Each number is 500 + 25 x the weight over the matrix's rms, rounded and kept within 0 to 999. Layers, rows and columns count from 0. Numbers have three digits each.

# gate: layer 3 MLP gate, 640x448, rms 0.0173, rows 159-198, columns 0-111
# up: layer 3 MLP up, 640x448, rms 0.017, rows 159-198, columns 0-111
# down: layer 3 MLP down (transposed), 640x448, rms 0.0193, rows 159-198, columns 0-111
gate159:507461542486547490494435553495478524470551526533523482525467502474477528501483582499511524496499519496547508486481517528488470503507545542470465486486461498456502528484492505497521514536445468521506472517477496470502511450502497485504517491471431517520469494491496524483573464478532540503487458491479498495483527497504480510444496507492
up159:455473517507528515537503528515499473515500460506510523475460507543538546504497482458519535501468500494514524528477459521533553516487494512479519533533517490482460520505484567506481498508523532537525502456528510470508496496488546475522512497476506487507505489526498469470508509484472503540484544505459488476516483437481502514472514465513
down159:484478489517533506562526486461524473473486515531522534536525488475474531532506462540487505515536480483492517510491535512496508520493506512482558523498499498515467554487525524502489475488514534534521525479535496482499506507542499452463471493471453531511486467475501491509515437483503530526466504518501470468477479467528497542466497506443
gate160:478550515533471482482480473473495493493498521461517476530512519488497487486524531488505515521515508509533508520510489485515501541487505492536508509513509444496488486499515485478451507496493491484526498583498522463499534457466505482476511533485571488469509535543480488490540513486544469494501501517535507469471516490516504493535503586517
up160:520525533480456520527522498499485500512462508529510502481503521525502491494530515543486532503488511486511478492520496508483537505527530504532518499500524566475477475503488492468525501478484471482449530503457471496507478510513487466525547468510513497533540581488543519510509482459497515494503443493493482496528504520487529490509509495479
down160:502482536521454509506551512528499462498555527465530481506488523503516488477529518388512467520478442480481507506516454503539482501516500516505515502488497499472496481507558432509586511467473468483505499498489484456498521475476519494497491536532538514489508464518485547483498447513502478503519533529491489527511502529519508473521486534510
gate161:525491533481488476496474513462467486488524516503495518508511466490482491480523462510516515534483496529463446527516490522498497512532538533467472530495449513494515503500509519470451482531525484517484508495466523515523495478479559495494559501526488510484441532508502542507533498505480487476517440517519531434500541513464555495483522452473
up161:518504527480479519488519525499498499428526498548475491521498499527514495481484484559506519520503530494476492516554517506522471537479538528529463486463462503521475503483446518471508508470450446519474494564518509487514512498470528478498510477491536495535468544468543537520531485484487548477493514559496480517491545554493535486518503465496
down161:552502508508516547477488486557530473501557483488480482514530515510480514519482494469512479522492505497536475500511496502484506474471519542484487481487480535484530532512502502465500491483477477470489505529435486482472518500455507500479527524475501505516480505467508521478454484489504519470538479506505509507530501557440515443483522505503
gate162:469483461475504506484499488523495459511514533504519487501527473510512511493471503532463406520454545477483494456513470488526505469429507502477503481530524471513497497534445526493511515503503545522494520516506484494495495483512504500544513508492501460429468499500492545480529488479459509479514527489481493487474460485543493517471491499489
up162:468513479507546526484483509522510523485566496506518562537479502529476504491519530489506508533533474498545470497468529504473497514521520453501501487506464490502522493492494460456525492511521518507498493483470489517492522477506503492465459506486525525483521501526511531478550499508486418493497460469485510489491459504451530521516504458495
down162:495506452477488494492515472483490441510497457515479516501482466483499528540485524507540478561513499478428538500485508452485459517504486538491443480502530529486480492511437476498515512509508510494499458499507535514518534503492487519518504507498480474517512494498511451514518526475504493485523514467506477486500534453520488518546498452496
gate163:499520518488508494483473431549470474563455497443510505524503434511456490451477466534483501509504504488526488510505487511466482505522510524484488534469484532526503508514511496477472527492494522521519514502533460473501478491490511444519466519537508506519494474510500538459486513538510474522529474468536516493545504499473456508493501476491
up163:475490472507508501506474524519469487514482553486538510569507487479472567475502491493499491525529535432505492472532516534492524482472488523547535472455454500507496503533499529507501523482522435533512547480517491454493543478502487469507531539459537505530532485507502518509547459500553499474482521483496503477517485500547514473493483509495
down163:493508505477499503516511505495534498513456487500466483510538515514476505520471532518477521523507506438502510516479499478486497528514496463508501498506513516501498529478479508477526510487507468510436550499517515461556472524500525486524488540504465521540486455490550513513522512506517497527511482553529525521492489507504511500548535504476
gate164:477508456446474559500500468503518508497483505462462519468488512516494469558522485564512478519490505507479497494446522493517530536464462480527537493473486545492534510519533539547503488505477494481532519532491488511477530507532497473467523510531492551534499525464496503492542510534503489515493491486490528490511524474491505483538520517476
up164:508487560474467495531482488494496468450491528460496498490502455494509530491477455474512530486462503450529525479511531503479511541472545508511504483518501514480482493493495467468509533504505517493464463476509508479489512515454495478469504531507511507506503524486513530503522467495514538472460542535471523491558445457474506449484509479526
down164:467534547511478470503495497518493502516527502507504477564507478513545550446542488539497489575484515494525515500501486527470495486534542507521452550530520513494453541481498500523545502502470511531505492477519469508509507522460505478519488499498482430496526542529489520509504496465476496514511505537456458514497499453506476566534506481521
gate165:524500483439477560478552469540527466544526513509506525470518489499492541536478486496537482541474509468491502512473513508487509488475481482516468531494487477476514536521509480486499491499504519491455488526535444512514452470513458482527541475519464551516483499495521506498532524476531499465504449507485481475479531499503489509498499555487
up165:478491488506494499492472497556497516503535496463527532492506557520504549500549501498502488529491519518505514474513502491509461477474489497511527538528457523498476473451502486502460493492527491502501527545503493498502569509483506461530512490477530484507518515530503523475528532443517504473487508451519501481502477512533534537560491496498
down165:455498535503516517466476505491493472503489521484545498511449549509496496495468543469505486516533466526446485503535511520510494512488487514535478554447479495502468484519498470535521494460483498469556504519483505526486549516483499545506431514501530479452538481525468516541491455501510514518489496486500495506509520503508495503469489483473
gate166:480506492521498478479499456487484519489485518456505527461501480480483458539500509524479534486500511493514513497531510530540520494486525477544499515473474487481481483495490507499515508494555503479542519551496470474517482493482524545475569532435490493473482503481495561495476498498531529520482492513489482499535504513513552493477534483524
up166:490491516487522481493481496516472517520486508481501563511515534518466492495520531518518505471477525506500512520520485526564479489495534481530481489447473485481535514483537530454501534514490464530523480567485508526505471542533543491515515456461557461493463505503490465466442512524492452520481470544473469471481499485525503496523489510520
down166:486464490474500495522465519546476532563500504486524449494494470478507480469449492547491495468485547508474458514491458535505434491495513502509475454524483504436456470493508506469534514492522495519516519523504464464521482494497529530503510494486532535490496546467517505497490566485527485517504501541535509533495454490531529482530512499462
gate167:525512498528491525501476481497499520511491475511520490477512505482509484492548506500486487498500481503497481509482519478475523458476510528513494488512448492497515472502500523500508496500493487511507454545509454492459508501525481491514528484472527485487515507481498513480502470460518502518499498462533520515492473468474516521528475482501
up167:496502485458472471487529486524497526539445499479503487471507531504482489505501504499510535500512518458495483508519519495482460461501498480468513476526480513501496508492507501521462511528482463485482507493511505555478486491486511465472485509498456523517504505506490503523470532507497485500499503537501517503524527525482475487474509514488
down167:482538508508516509509463509531507491513475490496536506527541506488476496498489507478494480536483522479521474481500501495492480476499519483433454523485527506511509508543487425489459463543480435502536478497502509534541524498545490518534528472530482525481507532500503494542475534485514501505478566510468503509497493481517524474515501506508
gate168:507504499514503491516462459478503546486560525506540512499544509469501531486515512466505501530521519483515489527509493494499527498496498485493497513529564517472520541498469516536490506459503476478453446519495508512506470491523516515536528517534487461545516545496471529488505521498521489519490528511516477490509503496514483506499536470495
up168:504511494473526539488484471473500516482507541524466478475548511528453503484477490510478542518476466452502504458476454511497521476446516480504435508474536519504485447532486480495512487484492486461511490470473467474491515472485479482480481491473472484488488489515476505486517505479479471488515489459526491497482517511497519547541495508469
down168:485499457514500512456518515493509507507479484490487527511502499458480446486536480479476481474443486524498547494498487528486459490467508497454560461508501471542519528493489467530534492499452544513535528515505522527475495501482494533557464477525496472463453501524488476484505506526495514492488489491501528550498447484513494488483496508475
gate169:503476447469529505481499440485516467522498508486541518469508520484461486526493518467530509515523495494506533465509527508466505516498497508490487517487493470416558490517507479470485518491548489500505495532526525511475500498496518477502525525521494532489459525502494527482563501561503507491530468492501508510501522502520544479517479548548
up169:461479488544500501509496515472502477510520552494473485490496487482524495523488507480492485509462507524521427493449503485506506483525512498473508519465493472513488474519492487481517505455541485515509503490449474515512500492453485484459526509488509512481479536456522470456499499487525519494518540508510521500497488478525468511510488508515
down169:476508473483460498501468486483460491481515465542532527429505533489510484497475506589501518502508498483528445506511491502493448442489520509448522504528500497494554490508491545421454472506507496569484493522489446514496522504465534497456557493465487524503497474515477519448499512473509502489494529468507475476541502513515507505496498522525
gate170:508493524488510530480479549517489531495510486452510495513518492502495516467514499502505497529490530482519526507509513506478496475502501466501508464498465512492487502495480484475458488495538504469517480461490531517486503502408517491506499472502486551525511544491509493483487505489520567471492521489515500525451538533517494530513466511483
up170:542504466535449525511495530482485495537491541507518504495561560493487492517467404498545466515508527502469481512514534471529535483526509483472456508515515473483500471536547508503518519526480481502492511512516449484518504478487493471503512496478512493488556518502516528481478488509516471528553521519516483547510450471510527494468496549511
down170:491489526499494506435489476477493465531501507524527449482499492470506507491505515476514489522520472479476534504485466480492485502520496556496525480496518484432452517501531486524580507430492498481478535500463458472480471523565481507491483522577509473478535531516551502497522459515480458516510527453509497511448472505502529480502466511535
gate171:488538472513508483507471451511515544492471527458503480489540489530459492499543526474522497543494490439474489516476484506510510466488500535522489559479510531516487531501454508490473487474515477494497508453529509491463499472467489476483516547476476493451480515514489474538538496529545493506520560524519445497520506461504476485456524491508
up171:515517454560470511515492503545483534475453478541499531502491469484465483489493487509476497490484482552557472516528494510517508474513481461459518514472521524515480473507523525541522483511469517533460485494497494492513458500495471534459483503470488485531506497490503492478491532482449508513482532509560489503482453535497476547531488547543
down171:525503491544483482477443536476506507473508489526488508523530515464493510488506530569490498527545505521530486475495481505497466471510512550482505532505547479497465542505481531533497507502455497476443477479500481479522483514461491462519530533481480492506484494520468564495540519486512513517486508519504477499537506522475495511521469507505
gate172:481490482494461497475456489539528467477494539507535508514506515511497513459500474515503473522494477461481509488488506441465523512519472460503492492495507488482499526512503510472498521502485497473453490504495478472504466502482515516525518474559511488515508501487559508489509484503550515451513479524540457504512525489488462534527514509486
up172:495520529515497528485485549498511481508482507503522496478521487503515450478514500523508458512532531551540487455517495476500502526481503494507497495495532487533516491510508524505515520488522519442461472508570502477514500490503480493513486529521515467572511496496456483490480474487509500505506493519510506526509532501521487476484472510505
down172:517507513493507502481529475483456518483512500471503519463437524487471492463515493480517534469523535510474479484532462482492481492506505525508506480497471514481513492507478464528494495540492483518505508511526480505458526512543534499465511470462504502497504503457499514484495503484493527538500513509521491469529512498500497479502494507514
gate173:565493502509454505514493512560458507470501475500479503465494464480512502486468490480541530501501434504464526523501478522478467526455522534468504481563527541512493493506486514492471497483471505529513496491544520456471483471498522470500522492488490474540471525519515515482491491513503463514512478461498544492508504477482482485457490488478
up173:510515491558496473524494465506519509506483461465496507535517489488527482483501490473507459482498519473510502501515531485499508515460510489533495526459503487489505524527540500499565529517471551530493535486532520526507509505525491480489484504478481523524532515507512531485508488511491505461519480519526489496497534525538471525471536487555
down173:476515530456498491493518462472522488487472464494522480510513536499550473501489485498505517523489507511523491514497522492481523514521489516555503520523513489489484558531505515528483494521499494515511511484458437499516509462521484575487489481442534492485508502482513455535508527474457493489494485484479484522474531518498484512496482488465
gate174:472512518487485483524468496479507551521521530483512473524523451490493517476445495467481523531544531514471519483481522512536485492497510496500512470486475478497515482476489473484471502488440518514511420538496490468533461484476533509449509514533518473570505502467502495536525543476512492518505471491515518499536522530496515496522492538490
up174:488489511461561507503535478518458540479529464474458540538484513546499511465500462484503480472508518489486518544532479533508481535467500491482516512532500497471453522539485445489478483523486487539530483555497499482519494503470527462502456519503507518480515539485533489512503523528465470517489500480493544484475539517476505486508476504525
down174:539530503432507522492515476473517497485486474505519528454489510511487450517511517485526447479509477490484489514486469525490508533497493500499504471499525504473520505496543481489507524527467546536521490482513519553474498478481563493505501509537540421485509485513493505499526482504464504500500504512495475515488516483486513528493537483473
gate175:510477515510484502467525502449487462500525514515497478530496472479502510487517516488479480497513472481517492499485509475486476538517519445502505499492528473528478480504455505472492480491481497526511505499521503470490476516526475490463467456559465503548479510542461500509505508482502528495502503476518463500481481492519478497489507473530
up175:494478506525489520440502484488503577483517486503479489500496496474506475508492531481498496492465508485501512527489503474518488483501485484536471486531514498511485526482484489501495502517515493504501512480471508522489459488517463528537490527510481490473471502511462531509499518457478520494508489498505534464491502551478523510482513497530
down175:507508498505522506512494546516500526497515485491487504523495469450464516501494497491520468459519486527471500510492503524529471519495512470485526509468487505517504481475515520512473504511481501537517496513471522494472524545528516490523525479530543459455532475502499506470486496543476519529527476474504472498485504546537543501506516498546
gate176:483520529488521530481480488485506526502453511499507510530519525488526550539560494462491501499490537485521478497480493478485463509481501513531529564504487466489509476490477499479467507476506515477477525477497448540464513486542499460482491515489500503519485512507508553524535489536541548450509472488502530473510541470495506580495480462541
up176:498459464496532533503540515516480508492504480493503484515506473477500537523516509514536500498496523478466503547459502493467453526502519489530514503487490484504521504480519491482484493502532512475510478489488479517501493486505551544486496483505513497502485471539582479460532549541537507485502481508498532540496511461498487486518470509500
down176:473483516532474494497502517492504477482518498517491490476474492477546506466527529520493530480524489517523505517532481538497446508461482454497522539494492505506503486507459551512506503504517492479455537476498470538487532487524485496518520493480482499492508480454490487484529508481479529456495515537526467519500533542481522497514547483516
gate177:558479501520507503483510492500499498469506576514475451534477507503496498481504494523504500516493507511532516536538444501516489508501504495490509503510491485504517524498475485492547493477506510462442479502510522504488499473460482456549485523555518491478492514498509504503543476452501524485504476491511508450522457484507554521472478532479
up177:506498494491533453512486489498550515564484439526452487547472550577514494496518518472541502458501497465487515448500561463485549530515467484536485537515528487446457469456508505499512530520490480507510521493551488527497499495475493510445482506521474489527485470492507502513489498531524515470471470503489487505477500452504488458479502546458
down177:484441449481485460467501513475531523508538482515527501495471505448539464545527441492498524500491538536483468488488473502468500482483527509463489500535512524465460477454516505495502506457516493492488490509487497507500486532474531513500499511496501481504481474504485502521537544547497479508498516481496458489499563467508511479523528487513
gate178:478506522535489495499510533495510487527531514497489499475500518504450491477471521489500500510513485485492520503551506529509510501459459523505481502499480485510502512464510450470530508507540503470540513466499484481503536493524492479534476487514525469541495493485519491512527506527578552531543490446530504506523488523478528536529517511478
up178:483526488540510503515492516515444482501489494544493503489526547480475498528514512525495511477503546464484502486500486517495499505479526480487522480515525521493475512478503500503485501511504462495507472523486491526519499520517491475498456465521503537520484529487524521508521526500461550526480489527481441499488492503508519498498476491471
down178:504509528520473498505528476545515515503514510473477501482490566511509491527525463514465477521507465486463517459511511536496482513506492508496487531520491510521544503514511514508462494493500520534512506508488507484453481485480508537470494485478527508503497512471536509477470490536455548492486498448520513474473475504509496469518530535525
gate179:492539511499498532474486496527516498462495501500488547530503510509487538528521536514498512521501482479556464523509497509513509490471492491501520480472465514475493525531501517508477481508492510481487488495494488485482481489498488521464532431522508456486460521454484495466541572507540515515475511501535551534466492493503502503509493472534
up179:503492511525504505513514473499470512510436532537481464474487522497520510502487515472532500480471475500517459503484500481523519485488484495526473457465511489477487459487498503532489516472517502516475482485529499483517504496491579456507479485486527502506464491480509493487503566498516486524508464485515520530497512529512574536490523479546
down179:515509504526520474482483472481477568510425518505520485494504511515518566451483528502497516497478494498516477528514483507539517487489501491491478476526463502488497476493471505494536528482491489511492500562480498495506509481487504542484505475487507494515460462484484513519487575427497477513505510523552516486525493483469496552497482510509
gate180:479522493481548526513483519490542483519497484521487504493520470539502520510534477512469522522475480502536447508514458473471493461502518476539503500549486447462509471519478492497500487519508451503473543452504499480531499475516541432484535531498512506503463542457479530482509497520479526524553470511524479500519502503503542542528517535512
up180:492494521463473506516468523482550474529485472517480482499486504540552516534512494485532530506496513496501528509478541482438523506509491537528509481541484476485478481533512486492505494497492527506519487501499537499500546511499518518522463467513497557486516513448499469520461489479497486512502474490476524521546469520527491496504503507470
down180:557490466487481451516488528497511487488498493522532510512467488478558453497484512408483544513538474473485472536455527494513496509497500500527499471511514534534466523502484482513506504503488490583491523510471519534470482553467528514513475477520521503477487496511551483490465496482521493497471512538498523546507489469484481489491511491463
gate181:535505507517500520483497500465496501480496496492496555536478498507500484495529477527486535498530485507528489543534479489565479488495512508477502457511466517532483482464486511477484485484524489514496491535475499497493458523479510450504514487534500510509443548540499465500525509508464492554532522504482482486488515510448474517533471528561
up181:450542513498471505481499480492517551492525494478509499484483483508484478511489509487503530529453481498521541476504514471501499486510471526486506511528528539500501484488509501505503491547491513514468526491510505455491478494488502505489495512510462512479491506510508553462489471525472475498480515522499489502496507465544537506465498521506
down181:471545494460549513463519544467490496494501484455473486567505479527492512493554494534526512491506489523515525538512534514466501466520493493519512500485512541547502484528484514477505470512484488467479507483502486504488493540497493512532514490506455474512510500506474473529511520518489461481493489506478495478478512463510529511509471473503
gate182:497487552528475532498466488445512489543499544511503492517513483460501513545475476525510519510488509490507527482479519491474460541504464490514518479485484507483508514510516470474461510479540462495516517556531463517504467499531458488528506537498443481521538510475534510489492480511481479482488494516522448509532470523529503510525521490502
up182:474560497532496461495484482495503447523469521442514511439485538496484539477506511545495501475499508499561489533501462511483474470508488484493535509534488518482478490485463507544464538441498457530529547567490471480500516505458519466524518514518514512516481519508509505489479499509503491477509517518538513511503471517515502548520511494534
down182:501497532500500530484535466548457525496515489498496513511507467475465468504512481454503501503471436510528501534509511504504512484507492542502503540452504551510528527486486496493490508488503470520516460486477523479485536545512467521492542511506533468547530500488491524488536518490498476468458433520505491505507535454503505486520501499482
gate183:523482500531528483510552475528501477467537528463555480449508479490492511570477509510521510525503488503515514470495503495453509526479512477531479510498542499486541521530498507474487501499481504516473457485513522448516481486458494513470492495551494455541500499517472483492505501492518503519476468519564439519524467456491508486442485525515
up183:486513492487452518506497466504479522479482493507503531512476547533514524486484511491494493482476491482483517504484507510522520458462481506518494543506487447553494508533533531473509514499482513503462490528459466499471512500500476496507514517495509468494490548495478497484512488510519485476480476483516500480518519482473526485508513532508
down183:501531489484457502490478497504500520475480455500494524487503533496537545472489467504456510536475497487493475499477492490543489485542465482482504528514506518504533492508511493465531490501494488486476477519568465472481466484463522515523534549464464452442487506518472488505489533506486460537477413485541504494500497453480481484497519484512
gate184:507513465485509455487478442547499489479523470555513506497486447488460509458528538508549466528491481505528490486489521489446534509504540520490490464481492514522535498465495546539475496442487492519474471516449446499436494499530511530509483513508490493482528569512513490511506406509503478489539538499548483494478543491483523467497516515426
up184:478539494516528463520524428529480511521504486468503562496482482497481506470494515485462479496481508466489474528531480492478482539462537501546503513474466517486496471480509551489511500496512522499526450490494478507480549529483540465462490503463506503482559501482500481477513462464516483515517521484500450454517565531524496503530503457474
down184:511496525516520496538431526498501477469519535474508485496486517530460496515513492379494554512515498513499504469480490489494497509517449491501490452471450502491473498503511469510615526503463492497524500504556492502473492528500511483454480558475501526488480461505525528488523546485509492514455450486479496518513516449457517513522507483496
gate185:465515486498484517474498502490513504488523438524503474507480500474487525539496507555488483488443474492479508479501489492483471483509496491499509514490497490490491470503482506467522481455485502544506499501478505520488517509503492529494541502524497500453454510502556529470495511518487484497437506476538527525460485519540513520521524505492
up185:516545536515525493535477520497465499480522498462479495504488514474500494537533537488486514497519481510548504484455460525463476495491525518514511529502518500481516526500534514490493510514499488492531486482505448478504495500503499509517465512512499508510441511514465544494504457518487499500500503508458529502503481508482506528529437465564
down185:483468478485487510505501557502526541515468515497510491491473463505473531485474503539547479491513508502532520480547524499503498499507476514458487551526500550475520454432488488509469533488469497452484459486472502485466491457474497501514503519500521492543500522488522498511528538507552484493482520509502482489488509479532534494533512508524
gate186:521470517467478499508489474473496572506500491515490517570506505506455479489470502508495500526484491486482490515489466524511474490523543485531505531507520484479533550449458498496488493499518424522514522484504516451528475490501510511532518526506478499477492482463506514525497531519554543508558475494537513462432532458475478521455526502457
up186:467555513518498464472532518443469529498511552476520440480495537503497494546532511519493522531438538502489480481489505511506505504544523556496488500579469466538499486532555494521495514504494515487486509506487427516507483492475532476452476543525546483482512555514538454493503496490489461530529509514481560557521479545501472440476516476500
down186:475475471492499469497512495480517519522530547489509473450522511493495491467527520505504515529457447463545508479476501530484520519532479458491494498529442469524506513520514506500471525482456529455521481483498465506516465484500464511452508506523542511525542485499552494467484455470485503504558522465498503486513465516504515455451484510533
gate187:509508497478457488483482463498540517513536494515528500485500484544480509507508513454520502513496502509471470493442515477516540500488530445493523550491510491452480537512490497454456492538513526497506510527480530479500465474494566503499561535481464473498477481487491540477495502538512511478473515507493538496529523485471537488504515470521
up187:469503474502522500519502483493503488503495531492498491502521482510499511486495538496491477511496445477518522471501473546452486515525492524501524516464464463540468485529489474486484538464500528489482512489519493549464445489501505495479533505508510497508533531519542532418507528515513539479535492509506409520491464436514521476493475470522
down187:470501515477471495511533531508443486446506532483492492517498485527513512499532518529550431466456470474517474502481474518464495471525482474547512513477483491543514510501504463476468508524505519514586507488494493502468466518494493523512501509516530530520500488500511503515514465490479481483500513519523433541488536519506526517506494528492
gate188:460498560506544504491525503557544492483483469517508512501496490508540503474545482460461576479506479497477521488484493503521450473486525522500517521494488482519519467548533496487472509503480495509497509499534546530480532509472530470516490469457535516461468524519460480492513493558531506471491461533487500490502559520530521523493466520485
up188:525454521549500480448524514479441520501494516524531481535542494505522489487501537533490481520494493491501506518511595528521495505506500497522502488512488475486502504542528539543506480514472520516459533470488481493539513500499496524451494520509467530467492479474449478451484507517509479505493531521499468467519489549511523498501523501537
down188:523500499478521500501478510513505514459503533510483533511495539530482481531489528534484526462454490490515481460499517513506492523485550509518472489498509539527488537537457527425513536522515480493526516514464561488525494506501492479515506471453534482508500492474503486461513537512526517494529489528517519512507504536492524434509540534509
gate189:481494478507552491497494514507471530521505511497487491519505510516473479540546522474491542510489525466497507503465476501493468528449468484499509494536504484483546471491499503439490537505464466514515534530528472487523504479516530487509479516527490482494467503567559524468538532482496515506455474485550517482512521465516540520468524566498
up189:524510525514502537508507499535505483509486477475528520515547521509513472479465522539497453499491491516507469525489503528511544476529538510520520510472434489463460502521448503527481504495470540537529454522478461519521539494522477526515534518470492473498534546455517508508554491550495508473488463498496517510508499506452482480520502529533
down189:473509496472502501494536515536508462475503466517471495514516508487451534520503482533517485496459474493518496454504493555501499562482487532538484491531449504511505488535492494514536514509423509499495520522498481486481539520464509494476521502492494517477503519484509492503505533497506525486522517518566521507514475490521478542482495512498
gate190:526487502516550492495475515486470484515521504544494509489474477487507492520499482498494524522550477470511522511535501520521501468492544475464518480480552496491520493537516543520473503505490498481457516486546484528512535483481478508506503452538510485485495516522494474508507486464479510496506454488468480498510537497512493481445474510560
up190:532489525498491433521486509523461490472488509548509465508527480515513504488497526521476515478494461504532490498512500488526462455500480551536513481520478510523505460532516507483468512503481481512512526479530502521484519507500483488492534483471483493463481507496475477463503471536529508506510542499526494478483488521485486497500485528487
down190:483466482492488494487539495544489497440517506507532494499489479517512478503462522581477492480456485512512496527558475489480493479493526489519464523519516510501491492481477573459462472526488484500438511504543463496440494479528493503517473496524526515505484470513501476479498490497519450534513529531507560467486473477507504496484478449517
gate191:455545480498510491547516483487529524487491522481466521444520489498507491481466472514481517524504483514454497476497513478513549503511479487540508531488490504549510468526491505520500520513498477485519511510510499507490452493483492484468496519535492479458500494520523477457551524549557543515510497500534497481504471498481517521498508495467
up191:466427513497493469517497538501471482496498497494487516478524514538502517484518495521527457530461535464507485505488482524484522480519498486522496524508523461480476483501467479529475469499473541486520487486549501513518521505509461525460569545495507465514523458482505500480549476519500495472484488500524481487526484527486487532486513508485
down191:537500530494527474540436523496549505523493507507500484522506564511514504528510490404529521484518466506481507487470531541513500443486486520549473457494480515539459516498499404490526516506485501493553530471467511480523483511510516481442529494503477490492492493534497475490501447541472515512483490475466509498469513567481490484497521505483
gate192:494461522519533490480446487519483428468483493530492518489522502492510485534525484492468512496481499516521494477477493480489489457498552518497496496484512496505480514460479509478491478514453514512526521510500509503512497489510494508462449461522442542488491518527522467496513502474501514557487484535461519483517550476491495489485498454505
up192:495541503497514523472537484544482525501541485480511515496500482516505536546490492488536534497473505507516490519542474497544526559499514541526529506493482488527490476470501440534460536486485464509536503508496529490528504528470512475487532517458489545495496477521529492511488482478494473522506518518465492484499515471506505458493504509532
down192:531533542501495506490505501480532550486490513509498518537506547475499528497506511542472475500519535534510486462476501474514480535498469539484524519499474510473502503461456526528487517460465480517454494492485530514474491515497494505494496498506464505521537499516496534515466511505506539497552458478496529448483505488516479441532499512545
gate193:488512514508542530498470509495439488499517487506487483508477473497478535534470495463487519497499457516501509513516481484498500485520514501475480514521513496497471470531490552526493477470514479544506485481511523493520506484547472521543487510509447506513534509515486505459514539522485508511536498499508493486481467542493489517499542441510
up193:497536485509483501499478508498502502531534536513488534539497474490496500435499508527488489524581505495470489474484506502499509481479480475513437480486545499505477512489524509471510501527492521461486456458521525524454533480474460490482521514518486479519462496491512496487488486477546532512514486487491485500495463530486513516453500475486
down193:492494512480473477488510503495503497496494520493504424462465480528506484553552523565517479501482556448488493501499487546509514500527498470506521509513496566472532475543507502495497510461503465452411491463472472485517464482513500482534527485498490502499503502510508507512513447527526472465510545501490509500510502482470488490549519505498
gate194:494480515536519506490477475540508517468469526495474543496503576479489519480477468528495481516484499518495522496513501527447491483531495492523503526521530501502496489521496513516512528506476517537453495474490491458533486471538509461499503512501542480482517505469459504462554481459482492492545492492570535504519473512507490512462496489485
up194:488529478495473514501472472535500531490494511509480514570494503468489515493493485502454490444514484545502515513533516483525477494507511479484494486486462521493521519503519498492486494477517472556512511475525519544465505522529480500510521518523499461547497440479463524492525524493505468478461508512505542482499494485550455509503500495511
down194:483498513504501498503549492463475496512512476535521476560491508524492493475533514489494518491474540495541478484487486517461494509460464519479503497467497469539445536538494479491543478471478483472546502487510513480482521466520494525500504512480514495464499484494469479519487488487502481509505523518503493498494555539538466492559497506502
gate195:499494480486491470549460487483526511500512489543497508549507496506518502533540480518479511512449458482500517514518497508544511553519510511526535536477489506479465513478460502518505497446535554474501460530511512500488497502508517481511580496497536508475530508492486494475496527472485542472506539516479485489472455547477512547477466462485
up195:507508513525453461526504472510450501485478495504529500546498424494545490501514519459491505485479484511499526520517463502510522480490483496516446510513539494483485545452487506493446532470471498497498477474521554472498486509508498504481510490460497484476493524524564522538546557483501502495488516482485484541485521496478524453517521484536
down195:491475495520478485539480488494479489486480513457469492483492489469525490559503530466481486524516497504499525524485477515512479480487442521469416458542477515516538500534527503454518484513481493516495512518491494512542484508485472493463506521501509492529510524507507524560474482541473481524497493446491508531517470514520491495505465516472
gate196:573475498508481490474475472465538499478518464480570450456493518484525493556499516474523488531474508509505473518497491508513540477529500485481486513451482463489561559518504478527488481516517532515479496532546508523511472477491519503537509460593519522510514516487486523504510471436445482495533516480552506489487551466496499536515521528476
up196:531473486522555470518519448501472474523435527462484533501493475503476483471497505532561487504495448473464495508491499525510447488527496513531477535508457535507509481519472526486522548482470513509540496484491462477519511502462506492485508486518498492490491469474498511508491485520477512473494454508553470517488553486553525476493465538526
down196:535513526521478511493491489539498499515489534510508528513522505439486513520496521542542470498500504509465476503508465500499535495502530577507482472482487556511475495503444516504546512521505555516473546498507472527532493509520495494483513539500470515497506468506531497496523503501479499522515501453517541519507515477501510533502500470478
gate197:483534481478502514515495452533508502492513519500509508482506489465491549462498475513482505495529499503501487510540476521498509500487509503508468497515496496455492505524518511507494529530460506482513513501496498472456471494510510501529502497508475456521486505501480487531479491526512525524494494507528489465492520494448497438463444560497
up197:488455559508515498479503492489466484515506512516474510453511488480462473495479502498500494473514500518452446499500479495521505479499481474496530527502532522466483518490501515519481475497504501501452533469495521547515520500519491470490493516522529461517550534504522447545476515590487447502483480497502524501519547492528535496486517570467
down197:493491505519508507482508495519513504536527500500539525480494471521482467523476524366497545493455486510524439524524480443523488508501502471475505525535528521516488483514462454519542460546451495515543495519484509465516478520513507481501512533484468494463498528479527528490536521527503462473517456546499457542548527537484474476503466520518
gate198:507504474501534533479491503487498470484525494557481491533471494464482492533530491490504577508505534537492521503477468536498455493492513496511469472495464492424517518520492493479515495537481457476501472558515522497512517514568481512535521480497447502479482499520487487530514509483484500478481469555520443471454537523515498516482489455525
up198:492537459489521519519442468526472518448509514516501501465482491485485473491514470535513463492474492533451457509505530473489456507471496521485467492464498500472539497511528541483508503512538504485537525513481502489459484500505517499536542529517471491517520504470521501493517504487521440540491503512504478523484499472491489518467501516499
down198:454502561492470576503507514481495475517541504483498496497502499474503471535519508426506489523476519518490464527501507527486489472502482460461511478447478493484486475504471519475555532528493523493503534544489510487520458514485475483487503516530441490522449477452478483562478543514491492505516516520446500480471504519489490537492512457505